config.toml
num_hidden_layers = 9
vocab_size = 538
norm_place = "pre"
norm_eps = 1e-05
learning_rate = 0.00298
lr_mult_o = 0.645
schedule = "wsd"
batch_tokens = [32768, 65536, 131072, 262144]
max_seq_len = 256
train_tokens = 254100000
Each number is 128 + 24 x the weight over its row's rms, rounded and kept within 0 to 255. Layers, rows and columns count from 0. Numbers have three digits each. The size before them is the row's rms in percent of the matrix's.

# up: layer 4 MLP up, 1024x256, rms 0.131, rows 253-352, columns 0-63
# down: layer 4 MLP down (transposed), 1024x256, rms 0.127, rows 253-352, columns 0-63
up253 105:130113113153136112095150121121132101135138134119098145145108088129131166130146096083156106117110136123103092105121096125149131129149106115090103151142133110142132134110166168145165136132143170
down253 103:147135100131081128101134123063148144126117111117128060151116095139108164094132143175171097115080142177117153171126097111139157125128119126135147153126162134113129149104065085135163150148129119
up254 106:122167145112194157138126140131154122129100138130140114150122161136146103159127101146102088127092115151129132103100171119113139130140132136119124123100128079107134138174104116098143182121128157
down254 100:116132135057093124093136117096129106126106146095103087155153115114185098111164105161144117140116111121108128144157110113132124100127135077156100147145157154117114138148114154145094127143071160
up255 100:137116132130146144172152149101115104119196111149110066100166136144111144150105070101112104137128145102130132115141148132124137146128098115114118134136097116141140121129111118132155121119123126
down255 107:129133096139140124118193148118099151146140174158110108158158135099095143149113101127139147128125120138116134131104189132123152159116147131129064123181145142120134153181105118150129126124078144
up256 097:122090124117139079111091115153134156124135171103158134106123116128131150122071148151132140132150112166131131139129123112120153075180103108107106139128117123139141136139144134146148138153135097
down256 096:103166117145147107152183121140162120107127167112078122118128153133115136118128162146087107125160140161147121092106119147156119150127111098125140157137150111171093103100128121142101153143129162
up257 098:094115160123164114141157159140107155120093113149132138115153082136134102099136154128121078120151089130150128110119118169147066104111131141127113146125190115134122075158111101154119129127129090
down257 089:121083109144107131143085169111121154087108143144148096108146137137144124152126090126118137110137092109115130119125148136144095184137136117138122103102125068074105125125126129123152154123094159
up258 118:108103164115142137136083123116129091109147114113060128130146116102155141125125103148125141114140141156084096081086122137121132178132120112140148142181127110080141118146110125109113142083110154
down258 147:152132168110158088144081173141146107105152114101123173167131142174143147132129134127097188139160110116119123126107135125131125097119139120117175109163139110131158123137128139139152120119132137
up259 103:150128112113119164108157164109155103151106131090111104169145126079176176126123145139078092128160097116115115131113112147108107106122140116075114151151156100117117127135129077171108118088126132
down259 106:104113109118107148113095143139150112141090135128093132090146137142112122101120133143130125116160101103123114147145089094143105156139175077142123109140101132108140139144119141098093122128120135
up260 099:146146136152119134171121073144143148140105109131120101146162089102180109133148109105140126145089127118127082149113112117104122148097116152138130145106118110114119105130097105117114143191112125
down260 096:141105151150135178142159133109114138138116130131131130095130151168156115161167118081094146151119145117151098107174120140076151125139136157143156108155185100101131141124158126087153099101118103
up261 097:121096105138121145107143110145158116091095194139154154138157116134114134175109136128124148112174124122145134129117144111112150095156084138156136104118121133142166102113144123111138115143148157
down261 100:131097122148114146130157155081109097143140087150061122177150150103125097135144123104138142089138120165147139122132162108126122104123167142140145171097174122173168179148089115167085086175098147
up262 097:151159105126099170133169119105143159133102100143122106138117154165153131136096129183150156145136126148110151151118134118151139135134145166178105110139133141142125134105114135169127111112149131
down262 090:134101137080150121164118114123149156122129106124128103084126125154067081166084134110112107093128154124111134092163146157129130114137132147113127160159126105118086103133115144137096137150145138
up263 099:132139129124091079106089115133108102100146128164087099160139103135141112165125102103131111140105155118121124154104162124157143148162148123123149146096097108131129145116076145155125126167091166
down263 094:096097181144125108139105116135133107114129149141140130117146152086119127128143115154162164122156123119128187095173154123127134118156114117125146128108126093111129119119147140125089142134117144
up264 103:107139088174089109119120063101114110122143111096101140121138119115113149134126113131088102141121154106130120133118132147095106128153150140108062121159092169139138086117116096106110110117154139
down264 105:107112101126104090164105161113141153122129096101132150091093125124136124136160135112123141095160111099101139107156107071127157131108119144095154122122090111125115101143132152152137122110141176
up265 092:101098119112075105122179125130147138159124119153081152161149126147129126111128122139112127106113164131131099119149095121112111145164108114135077127104150132104107173123189145129112132115137146
down265 094:133108137109154118148134135121157107109175143121149135119145142132087147154128127137102139100175118124103167152133109124108116145118107100109163100126140113122127108095123124122130137136071127
up266 093:111137154112099181146122126113169137143151124122114109138126130144140155149101139129113097134168096127110175156127133099117106126133127133135148144124127106115150125149194118104160120121142150
down266 107:134163160102115143133133117135146165157171099129098129126120121112102124131135173157155144108154157127094103143093100146144171082136103119071124110128136150143132092136107101137127106110117113
up267 096:104140151130138102093137139128100131114140079171105124096126173137089119171129137155098101148121077106076096140130095141145092166144120103164123108093089113141088159148163099118137124139154136
down267 098:098105104119093115108123150089145168140099138129073113163131105126118118112144091127136124137135148104102103107113086105107086140168119133097102137150107126167129117077172135088112147128119168
up268 099:130130167118121107091160109138133123163114107077110102137166154133132127146128117122115122090159180112110171122123142108131178147109132146141133133126130110103117124100143127140122092167088114
down268 101:106126141132121102116114085111101119162158135131163167133167130135095113147110115129108156127101106144137128074177159125120103131122158081132134118130152166110122122144171101129128093085173106
up269 107:110137105166132143110170125106161126123142073083144121157117160124146140129136113110121101132127143122126164108113123167156091170106097089129150114136136130119107140105146121154117073135120129
down269 100:135106154152127163166140147125111104127156147104135138143083174142156093155138113133120099152177168148120117146151180121121138141119154167128102125105130108133139102172115145110190123166112123
up270 095:156165092098184117075143092127162062146121132118137096120103134110119174139094151123119115177164113160172119124086112138080097128071100123168133106139120147105097177103168108114086155127109119
down270 091:149130155130090150135153146133081078140162173141138124128145147120118177120110177113121110109114093150172182123153109136142154091110147111131151157152126151131138112091122126168101105196133120
up271 100:109113145154128089132150121121110108131118088132081162146172140102115155103101085135113112095147139075127099155156114159121163114161139126116081089118114103125079174114090131115126159124125130
down271 098:116149152176135175152115130097142121105107156148112134134120143102129096103148128164167085115098128130119144176127127152159111140149112124177157142107127127132122115115132126106110138112119111
up272 106:112157116164121147123123087125127125105137140120140165139162111140130121135129136126103126153137116106119110108099104107137122121125147169148126161165137129126099110154114149113109124166119098
down272 107:164164087180130135141130151141182091109087131100095117115159122122122116130133132137155082135107126112148132135113126113119145110133103123136115139100135156120139128134158120110218117153131154
up273 105:129125114134166129141094116146131153123133124174149154140103159166119114115132101103093099132130117135157132145135138146141117075152123105113176135169133091165132140093148149169130121124151150
down273 103:128110159114116067066105136099144127142176094141119097122150116129115146152123139132126158092122134129123129084143171102146147144130148131136127156193119168108096118106141144136097120143119113
up274 096:097142100122119077122107114096119134158104123137103109173097166123156119131136109130117131116124123136108140150129115147158130144173127124108148188094142153090118134101133166155148180102121141
down274 099:124138142177112167122093142170113139153192186127168114097167092145093137128113168167134159119125101125163124142146137106141117127123126123128157121118079135162127123139089106120133092159138143
up275 095:113146138162110124116088133143131150100106111139099156142109141105186137138121167137163125079123124089132131120110107134120107165109149155110121106152124162104132159144151119136133081113112147
down275 092:149124110124095120118174145145108113119136088080111115123116126108149105108126062106124126160118110137125160164156141186107163155176128127160131116127171087116164107112129117136155148135120075
up276 096:165198155132158129116101154136136087131136104137076162189095131095144144101117113135111133133119101122116097139148104165126121121140144155138119129102131110077073092141161097136124168127099110
down276 097:118113151147131119135167107175079117114135188142112091166119126087112079133121126175108118151168121112143102123110122097120129180131138114155126142170119105143134127127128120140127113118123143
up277 096:075093123127147099127093139088168129145141101092121123158162185128153097110175107139110106080126146117110122128130116088183076149101122183164160096087160129144163072144161100111141159113168126
down277 095:162132102111102112134112108095073156086099116111131142148134111079094114153127133137141097131121133136116134166158129100149151107100125126134113087133127160110143171152116127169090076101144110
up278 097:119116101139153113113143135144131130145162085129141105107188150123184115126093130123095107138124145118108130146141120101137156102137069113143171086098139126138147172159140114092129123113136134
down278 102:138165065131106107132139145125156140124124158154155123116105111143110136138110113122102102134166141204083112111089127139098132171123124115124142182117136122144139156157156144125134157155137133
up279 096:128162092149158125090128164153175146130075116113108154139091143125156092118155098147102091133174042140111094124174139145118180153085163143148087159138140113152096138090176111139184123135172151
down279 102:148151143125145157140093133146134135093106120114145141132146127117126138093134084102117146126161100133120112116116113083141119133104091159104090097081129174145119162122101109169153154142095101
up280 093:152122094168107136169103142156088140118174146165128124115085089094108147115103100090155082119104097151135123156151116159141114098131134172126132102110118081147154144129129127126097135165179154
down280 095:099130157098126135197093167095132145116176120132124157166158115125172075149139158158124133091125115121118071084104113108135142145130137129133093109127122132107140118100144130099132121166135161
up281 094:119125147118104151125079114114109149128150117105135116125122162103136094139107146168111132153157154173132125153155120155098162129144108169160127128152102128114142148080099170127122127134100105
down281 098:164162125120070142125120158138121099087119115139157116119143098122130127119133152147105132141105166112128109151086150115108108083138161089139092136075091130135126044156130124140108153153163117
up282 111:158150140121121123145152089142142139115129137138076116113151122117116167130113143116107126125128146120136129101144129172107101109148132110092118134136109168163087152165144156178143119149142151
down282 108:118158153111142140136106101112117137141137131137126093120154126161155153145151140111110134097102105206061113139129104160129111091099162104102137148127132120124131124138147134152089111097167143
up283 099:130167091167158163145168136115102142110105101172133146133140090093112114082086153113109156063094115183148125126119128090119150122127129107118105115100073128128124136128137088140112081122138101
down283 098:126112152102105103129118122126146176150120112100128136135102149104121147155126119111150104115171142129122108134128121169119142124110103102106100124111103108157121117148129112138086167130180108
up284 104:134123137070132113158103106119145142142146099146155123096150132141162102137105119169148129166123117154087092141119152135111120115115108156102136105151118133162164115100120168124171120121135127
down284 105:117151129168066127128099099103150170131109160173158144150111097104115117124127095118173148142137137093136136121142106128204101118150118113124107116139132111137113175165094176129078146173163132
up285 113:096147138099162111148117148153156142099129061141185129132133103081117115136102144175139138183145118125144118121141166128088077125186121116124173138121136108142124118101110153174093120141127164
down285 118:136100105101130121139098110107108065165145119091171111119135117073111164162118119116122133153099111146107067146130122153099134118114152104119178142180143118143108095138133128120071114100150142
up286 103:097112138146155128113139131172161115138094078147121148098144173203124161108128112126147110127140115157143131114097141110124115109107136165139104103114127097119107135118127171124111109128079151
down286 099:132080156121142144128095159095113122165118114146108083144145120154147107066085115150104117139137105102174146084126138131112117146150123095136084146189086124111147126134173131174145132127129111
up287 095:113126143142153125178138088147141133133108083132139127102125129178144188121038117094154146101120115155081124154136154130082130136146128107129101138092119153148113137135106129153111166089147134
down287 095:166147124107135144153141123139158090145148107113126128124160162096140155131108105115135129107106135101210145155184108150111114132099128147143116106106131172100180126156096122121129116103088146
up288 104:127166122140116084142079144100122132106167141126160137153083160130127137153120115106130125135181135131084093113120130134131174102140095170150121133103196140153146178145132132095146128143157140
down288 112:150148095163154116089141113132129111152122133138079148102162106105090134094119150135145112099094143123144150132128116122126129092115113111114120126131111152059117146180133144121139148142130119
up289 110:147133130112088125166119134126144160147102116148133114167162127123158140166120072126125116102120177087123112134165138138104101143109098148151132122155116137158118127102121098116117125121132100
down289 098:113133148110105167108128123087096108095124137097141123131136139146114133103148123151123124126119116108129122083139162105125105111099138164087131167131137152113130143185135129167106143122145120
up290 091:120125137128161167145115150122162131132124113120134136109145148077115137131120213132115141120118143150111141091155087118148114089173157127130170165158163103120066111134160138141146090155105102
down290 091:127176133125135122122130104113110084113134133172133152127100154174124145121115127142122199135154094159122105124078144156119151129144154096147166092162151149129157144091153147150137118116143095
up291 106:117156135118159156103113142157119138116104100158102154104115095165183155116133139111137130114158122099113114123114106150120169150150147192114135139144148159049133138138082085122131138098169133
down291 107:173141167177083095077127157127095154100104113113113116117132090141132104149131124149138133136140140155134158091124114142089157173161132097139158128156114155144144120112130099152122088124093107
up292 105:118110092104177102128109137120136137076137078139127081118113092053069168120143146155097124128100156124069114090115079143131131114117112112124124183100142121176116119113150140103138138129158126
down292 097:149174155119157127085184150126079124129114134131168134119085099128143141127152134128111142121096124120137124096118134157149126116156111095166122120131178123132155105140114155117116134108167145
up293 100:117113119071113139118113168151094129152136102131115113106123138152139106103124107128066168142109136101111107114112123080092095151100135108120146142135152132110151161143151168133130129137095118
down293 103:094165139155148140119139129118181146117146181162105127115118091129125145156137117197117092138124154077117166128111097118138122150115110175112145098114147151129116093131132134084146108126128112
up294 107:167159130149157129096083114135111132138096141149131145151100173120100143123181118112093116109109157184100106137124140155099154165119157136151133105152137155151100115174138143091155129185099135
down294 105:133086106156148117140097095076114165135186171117132110137122090131155120128162167138155102114102107119105107104133156117103118110123136138130121144202156165154137159177111098111107127149103129
up295 095:077093152103130105146075158123090107124175099142091162136149130159107126130148109152152135121159149133082162138117200129123127135118151098072147102143133127153144154120163105124157131126111146
down295 106:165139120134172136130097126125095146119112151094132117129095167132147125131117141116124164127118120134107118132117097096117163097135125123164126067104097161122168102124112157135110117152120168
up296 104:145105142120118167133120139160167128144138131096122112147129158121153141147133121137129150152130098088136100121127111158124150136145130148194143095144140142105137137106160129072114123084132166
down296 103:180153138148137128122116095123130096143194116108134157104124152108092082154162159125092145167109143114096132158122116116102129120136138105106157164109123119121108130099175128089165111152148127
up297 095:143138120104150182152158120183125160126092117056130173122093127135145120125116137094142127127149113125119126122139132186173138116191133165162134103111083111148106145166132104114152103132127132
down297 095:169143134164099130113149143147132110115148147121151109119118195149136097146147174129094153127120096084165117142094127117086109149119155137099107078152120145126117104153175132116096166099082105
up298 095:123157127131115145148088126102153106158115144104158128113092151128123105144133152185141144133134155101146120116144157157130142097138146128143133133096103105147134105117118062145092114109109143
down298 094:138102112126127155122100131121149123090135070128135115134126056125148147103115107050111147146118167108157120136163167102139102168144117071125174127180064122164169144096129100141120137165147108
up299 104:149154079115146149142112157100133158132107125144131114097120112157122105126153137123116125090145115145118104141109065153111086112111115113129082127138139125095127101153102113169130090110111131
down299 099:165119149114162136118124147164100123103146148112098095090137136108091167120171116131115124108145149143093170158136130116130149129138113114111171145133151139121117120099092141154111111159134106
up300 101:149134073129115131112155151145119071107140102151130107154093113142129136066081137130114129105110119160188109149103096147122131092143131132134136150112140111111088125122163144136106107137114100
down300 104:141106150106083164105132110150095150123149149121177124110161108124125141135133112106120133166166118132077159136078135129151133160145149146141120086099128128120123121133148170141132130150122120
up301 100:109091097158166142109156105180148078158102089124123134130102120107097144102145125144070116166116136136096105119118139122094135111120116157173134110154088111112086106130157139119107167129140120
down301 100:124074188128097169112090142080112159109127159156110130132141118119125122150144121123118173148123128178130082153149109116130113090121122135113140136152134150157097101110128129129131121086120128
up302 099:140085157129110100125115149122108164141113152137144155089142124081148125098112163139150116122126112087112172128150154170112148114098170172181133104114121119104160150124088149169162139107108127
down302 095:121075141075105143100105153109119147140139089152110128115144142120129122144164147137178129108102155114159146150122184106097140113123126147084143145145138141138117139104158150114077115069146136
up303 098:161157134108168127080106139132094108147108085119156167140084130130130150092131181114130071119188132122119114114146111130122111166131145095141124142124146159145143144086139116127162147127134156
down303 094:106084142112150140120122131144052090148101165133091087127164145102141101175156083135141116106119091163195144106141111138116136064122132140149151174152107148117119113130105152140132122127107164
up304 103:144089114127126171185100138143113067127140151137141109172159117144177138160157130114144103138105143120162103099130100104159170114128121113144146140113156110138138160122127161047172126142128119
down304 099:103130068126121056117154099165129123146124143136143138137128094156104127171141115157121129136139121115090136112151107180135125159166097198141161134124122162134115138105123104157121137114164145
up305 102:127130129167171140140149141133170134089126164143162144163104111143113124038092128123114122112134067139113146109113144152101143103152131110137143088148089114112138162083137147131083138148153119
down305 100:132156118084094126064142127154085132121132109133142148128117088108170102126143111103120138163142077102143116103142144123099128147089124112136157115130099156098108106104133179108122097129108124
up306 101:145134093105090055151108095118108156108112112105093164117183139131093160134073135080115163155127131118149129147138102136146119105160124159144156113102105163133168107063124153169116090152118142
down306 102:141105155150138132122107189163113078149131159164145144140121189134147101097093179150165133132117106123116099102169180130141153131135164156101070150114119114104161117106127085123117139112129095
up307 104:150179147132132139135137145156146130117156124133150109141142160105142120087114125156123099125148089093097126151136152091130109144149138129107108064160080123110177131107134160189174123153150134
down307 102:117089131126101113195144107110090149093089140152164154133097111205099171140130151125079135114144146140165108181116153140140145151142118091118122116104123142119135119133095135120128114163112108
up308 101:116111137131141120136126196120097180109105117103142109087151122129076154130140150157125134085172114205134111125151135158147131083161161150129118131152102100103117132112144134157141100137120103
down308 099:111120156162090125143156071139123126156163133174151114160137119156167124055145130085141116161108108128120118125133136090124140152141160082108149142103064132164131144164088104115120119102136135
up309 097:149101081092123144109101097118143144150176118089116126143163174127141126123097175132123085125138115108123096136125082144104124153103102141103104119159128136156133164076159119113099171103141110
down309 098:126103130136134144124115109054105104133120157141082169122110114102174131152116129144144153116117158140123134165097171053170107127147123140098149145130127119104148113148126122104150170158139136
up310 109:160128108148140140168128174135109123109130117136073124098150190095106167169146103124166146102103134142140118146117117180130095107139138122064143090128149097161153106109127138123146172117118112
down310 111:134166077156131104122138151094125127094138137118154130162146169146134137124082064134131149081104115089160128157140101166117139119156131123100148121147148165127131087159097155154126155129127090
up311 096:137087155126151087154139168103176099165154097144078098090150114119115147134128167152142121105161114141064120125146143074111141128146085084156116098129141120117123126143128116115124142126114112
down311 098:119144096165125127133148083123141169168160133081113141117121151120120156114148110119141127072126138140109160102168096083139133185152159126128121150132129152155127127110145149129114114151134104
up312 099:160125153095101135103123117173138125142120150121152136126120099102124145115104119135136124101141158136106135113097118128115107093105114136120166139129137152122136151176110127126139152101128124
down312 095:119148093142119135199096142120111125133105117100118146120125130106180137105155144093111124090141107096143119124171119084104144079106117130110117145120152126113128102123165121115169102192142086
up313 097:152127145116132140145139147117158149120148136173162100116086142126112151161103114143119131074091104130109143136134118106121144140168166186139150110102110140156149155145126102130132109148099121
down313 100:140129114135126144086121145123131162150159117119115135150109151138124123133088119153126116176167117111106092129096149115102069136074136097165094161108134060107120140120083164166134078146148121
up314 100:070127149108099117090107119120107146119126101111093136161117127104134125124144084121109115133105112084137142076107121071110113112126157109157166132160133117124098154102130142123107137124143126
down314 088:111139149119095126119112163158136122172133149121155153098167126139127156097141109119129090099126139156153136123105144144125110111110088185102103088129148145150145091080139095103121115127122120
up315 093:108160138147177067147127119161156116103127108113122113123109121151181119134127140119132145151121171132126098136131113145141103121073138099134103136132128140130096160161123151102145116134177138
down315 095:167106150146141138091151154125094180132112141086097125101132104130117116154140128135130115088098150150129154151118161139070120109137122120100084122095121146141120124152122150135106093141147131
up316 106:135147113111089138188166143166117140126108124149135122149137111122120113137163119089137171113127136105157107133139085167143116114106150113149108124161141127154092119084141205135150115143117099
down316 097:139109142160097134153084096117100153101117107133121160103158105114141134126099192155141141125152119101162123090154130124148157166102085124111119104120111102154128135086108151149181167113105100
up317 099:147113122152131169116131093124149117121124114051143134131112131122155099124120111143160146121140077079128136158089153122094115138113082160143102140141130164101109142174136120138134089090142147
down317 106:152147142096130101110155157149154105149124139140124122125108098136137119182101132123071104174151168140134112132175068138127149150080120107115101146093157141131116136097074126130112157097133118
up318 101:151118151160111159136136102125166147113143130123099133175136123094142116140132109136122151110122136177110102169125130139107138129085102079136116119110155156146121095155128104136154136105120141
down318 100:117115122122109116141137118148135123147136141129118120128140100139151152170108121126154138133130166136138121120185138141120104152104099123135158126139156178119090145142145112089155113113123158
up319 096:135095175126127103132098123148124122121129131160126138148144127129115100122127114119144118151126124118117086125160142107070092097155119135153103105147074096102141082174068144102126093176118123
down319 099:117137119109127127101131102101172133165137154127167068125135136137118153119119134158156132130133135160122163183117122147099148130120145101137148068098137099193130125142179140113130117118104142
up320 096:080112111134106105151116146117100115105129123128127145142117089132112113109078088093113144105124098125151106105137115099129137138195109155147108112142121103179136093085150170153184159138162115
down320 095:130085152145143121100133107153140125142129136074131107075127151158116145117140174143157126116097154110145133107112095152120114137137147138153133111139139125136125080129103064117149123153123131
up321 097:105117163077116135179132066084134152097095109129087139123120145099111120161104109134142146109150084117111116144096122117121133118169140154163111099093113128151063099128127144154136145137110107
down321 096:104111101170143117121136102158133090128137114158146149073105127101178114150099155115122095140074181137127130133144155122138117128129119156135166161135132125130111135135120117129145118129122103
up322 105:110138126137099149138112122152126143079108104150124129150178125103152061168144113147086161123136144151155110129119136082128152152128127134112105133105118117091104083143167138136136130138110144
down322 103:137117092125097131133138166149138121078175125151088097131087099123102109126109128166087135138127133117153135123158123131140140095130101144106134106175146138090157102108142092100113088102126138
up323 100:101133133155130105154105103122126145195104149136124094120124103101147106125165150120104101131166131156095135128136156125097127127107090166115165125137120098138136134135120111142170152113120172
down323 099:113091141132122114117165103090174103097115160121153160147108108142106137128135163101175152137073128108119137138157148147102172133133138149094116124125136134148107140118077134065094159115136123
up324 106:166108112125119109118096135121173159106108106096149117102113096130116131161170111152073100100124143126096143128119116143149146109082126172113127103162108110153146126105132144149098116091177152
down324 093:117149122126159153125131133122090084127093175143152134146158101129109155108047147167088142137142098127088125091136102119137148122090091132121089125157132131124106157126115113116093111110142088
up325 105:124131154093135166126139127084122116114137121129113142102098115107118128116097149131129079121144121141128105126151169109142108140135117161121134131143138129107107091145104149164068118130163120
down325 105:111133161149097123086112133106092156100141140137112116109148143159115116103082121147145180158114130178074133140166126187146115144092130115118134107150143071141103091127157087143120096136156136
up326 096:132124101124135153141100112139099128120093138173079167166102136127120102167121114161109115101168131121115121154141111114120105143127108091118130114155135112147141161071084116141109104137111133
down326 096:109142137098134105118105127113101152107113110107146144114143076114122095113154119181127126154085111141146116149132057140119102173097216156122146111160121156130116143135131100156109154163132130
up327 092:097164122155127080132181135087144098122106119119087119160142155067142131132119144158162135088110073169136126128121141174117105139121158127096105150152080089127166114134160142136113127120144119
down327 101:118133128122117129130122106149128159133155101101140138186101143093140140132142116151127169173170097100073152120092158140140153137165148125120106142123130126125119146118103126096145145124126151
up328 104:116129169133120141091075177122118131127157099134109119153101151145168127135110153141120141121158116155154153130110097124069157128163148189111152134138109125147109141098144109163108124109109128
down328 095:104083115104149101100147109192068111146154170132130112096188123121126088173134115134089130136089134168186143146119083080146127133137143119148076119114138102131175130153116157113142119143073149
up329 103:115135158152094156123093090084122147134104139147167138168150168109135162118141137106113074092097125114142126138106185137130107139083103114154117142129127083108126181141104085159142134112114132
down329 105:126148122134106120105129139101126140090149124131110078115131109130157122112075063095164147104173123142108133108128164124094145081132122100099111117159159114121139122141139110130142138113144103
up330 097:126127130146134116153103127199143131141124121084129131137150123132104111161129116137106153116133141140128181141074134135131140107106138188119145122069118147149124131120153109135131132116166177
down330 100:120117193102152170140147098127147133104169139073096132134140092094129095130157080134106133130132111149133097099133147125139122083127154117118144121088105076126167135096134145113128094092113150
up331 096:118109125156152150130097117139146119140145118104152128072154108110168095158143135116113096092136169165180134111155094123132144054102118123096136112125111125147145153114082140136145169132112110
down331 096:162150155187116111086104103098103137118125164159123164063082113153118143173135136121121125105104127111072125154145163135128131135141128096162107136130120126115150104124114123106111106125140121
up332 102:153138141145139127127162116129124094131132165115141098112083111117104131161159093116110134153095137104116144144093094126136100107125142146144159136113136112084092143116126103114111147122078155
down332 095:127130096169134064120107113106141105133154134111156112096153143121121156115138083165145124139136163119112126150151136144111131121115121195112105113119102122099161118145143136115170126104164137
up333 111:128142133092140159145138116060121115150162090136081121139075105110123131112138131099082131153126097114146103161141092110155097126143111146096132127141093126152097082137132170164147148138165146
down333 104:125120122114144140111101098150139140143140094138148150178157139121103087105157133145118129101117145107126119123101103122141144161114113133148139168086096143119141083124116136156086138125108153
up334 101:098149146114123118121175145145150153115187112100090127136128169183145105143163129119158134110129136162163151129128131108160139125129143109139197085139148139127139108112143145106111157120098070
down334 103:150136124123150132133172111121134103150173142134142184137091144132112129081127127153134168103122137122136105136172128139146161167190119097079098129130114145088155128120132127112123095137136105
up335 100:126097122136155147151151120109131124113104113080154130119185107100167090157122120113148116145122143122144119115147140122135185142127151114128132077114120152093111139091116109175127136115122120
down335 099:093140131154119123109172132125110131132115105136152120126116105132106201144132125108116077111111102130140116122140138122118143125147134151145140117069128133121141138144129118081120107109130104
up336 093:143133136131082131153098122095167124177115120129157139153118149119128100121111117123141152103132119162186149155099103119092157158153112171141128090134118124124102123113083124095085167174108093
down336 095:126143142150151153100131125106136132118133104131118112126089122059145182130153126124160099117076129136174135117131170102102130138121156107130126133141157149145133158104153155103139104108155124
up337 100:126148130125123147132113142111155116115159145139102159102108098151164156115113124087144126126095109081100160086152173093109144121120160096070143112148145131126127167109134168147123103140118120
down337 093:121127146137149126118143135168131135142126153098149135156109122122111150123107088114123095122108111141102112127143119196134093080131104175131092127091107132124103134080113119113198184125126123
up338 114:116174164110118133097128082073153166141164126139123086108128122144130153135127118126125117107129128095117105111145152157130150147079099140118089099096139105149170112114152170124156078171136172
down338 104:111155154135134108136106128147123142124167145113162152066100104115089118139143114131167144157135139112150180176138085132115101145104141161141129152140111155138107106098109138164135132109128183
up339 101:114154124130129137092129145111154083127143115110145156094132160110121122089148150123136114115115081105122109139128183148125138136139108112173152130096182108114117147127155154116143078176148116
down339 112:123124138155137159175122138086149174116147141154180120114133131085121127118101120134123117124151177156120102116147148094165146115138164147128113127115095149104148110147106100119105140152174116
up340 107:098151084104142159125139155128162179086079107094114128147124143129150142099139103100134099133131144126125112137142146148108094121116109126175130149119128090133110171115154131101098141173117115
down340 104:121156093103124113112130100164120134118139117108150113134113125153124085119156117139100133177140109124156157137165119142124146157134131149097174149071122131111104099121116134127147152098122126
up341 099:095110168140133109097142116098146122172080122095108155109144094126133112144120122146127102136121140174112143131062143104156115125089117104148110127127070131124168160122121129092121150119126114
down341 099:113122113147116134179086137116090086155148143116165117166152126130107119151150154141125118104174111128052115118141135106112127154068125159067082144109125153114140141105125116114095189133145129
up342 092:110097091164136151117140103139105147083145154095139158134159134103107135121126103145105129130114134098126130127152124170123128154130116096081131066148106108113117106135086177105095124140106112
down342 095:110125144101095133137116101156096143092162129164135116115136148176160154131163146137162165097098172120144109103134107117117110108134114131168145168139095147141120148102187114085104109103052099
up343 102:133160115117146120149127117116132121133142154111115115129149106131123122166176120139114110103120132098088130121116120087124114120071135124107107123127104099116107124107152116154120129125137133
down343 096:102117126089159070109117107125112114116160111157138122130166172143136092138141152156145133117168156134087149074114111102186127125166109121142152102138116135137128181124145107157120153149100106
up344 098:132130101103154117132145133184110140150091056117089129145163134104142104103100133136110106142124115140128120128117186096131132122112110073164133113088097097118152098119103134139138147122087135
down344 097:108124134116123171128116134159095139134097145102158139145140109130199133136168124103141123126102144125092102110135126114102082140139132107100132124147165129114106190167129125080148144090155148
up345 106:119154151134126163143169127129165205130111101101135138146151128125151106107152125115141094098123122122148133103147086085106102135114112139156109123159143143117103127095153143165136138079102114
down345 095:101136139136178102102127119117092118152180150134150118129121119171102129127089138141143141120106114171136150129128107135125123132122115121154138120100150102203101082105124125139112079106102173
up346 104:104173089139142115142162154091133100118082105130167080160153139150133160116135172149086129097132101132098125118129151141127100094120141153114116124138092140128123173181116069104077151134123150
down346 110:160110121122104120116115103115105134131129131108121153132137141102167151125164090129160164151088123093131152120119120160144115162106086128130138153176105122149141123147140140184102123135099126
up347 096:130083162126179137168125092148154126112139145128097158152111149156104102071079109152138089098125151159150163121124133101101107183119128139157167119109126150104171163131094099121116165098136123
down347 093:122112107137137122108184124098141117099111144152114113161179136077131154135188134110122125161111121146109128108177131139159081120139117129134108166097141085101099174137128144138107134177142089
up348 098:141119123153121141125122096130128102128119105135157116133095127168158124129118135127088121093107133109120112150120098136162077083128120146109137096146079134144105158147140150156119150083078121
down348 100:087097115139142139176107137138134169125171157132102117150128140100151117119123156166134094125129122135129139134157099088115142150139172117115096135125140125087087094154150138101139119148145081
up349 098:106110091134132139130110121124126123149169170138122126132125206081123112156144148098125089132092110136148148120066139150100126115143113149127132134137147119118142149109144141167139078111158083
down349 099:084121129091156162147104114147134179153131092124154117117116144099159110118147092124147126100164114155112124157134162150165119149096134135172118118155119168107138138129099147147117073120151134
up350 102:106124082162120158140108142129117105161180116141146145148136111131117123128097134108125101137156112135137142133134099136156107113131073151113142077142139116137108107186138147136074083145137143
down350 101:153118083132102117130169105143104125123150136115156166122098122137146106082163114160141129118160084119153151097145132092126126077129125129138154095132127137083118133143123132149120137130137130
up351 103:109130119106149122167102104115099147153101112126129121139133136097145132130126142139099115090124126106182142122088115127166145150136116110095164136130095150122178127155128163135124118154125081
down351 104:125162119132124118115112152138128106150151140141145119120132108122126114142142108127086159188102153136095159123118115166097107094158165125154151101162119137118113141104174134145130108116106127
up352 092:137156127139121128120178122098134137133145135092081152143120127138138179125134151131130107135103062140150102104120141114107097115104116124172111112120138143154061160097113143086121169126055110
down352 091:159115140107106116113091138141164092133131136174148162126109121077113131138096153111148091154129146131114160104140125118100140085173131110099157127118146103125140172111117149130126105139129144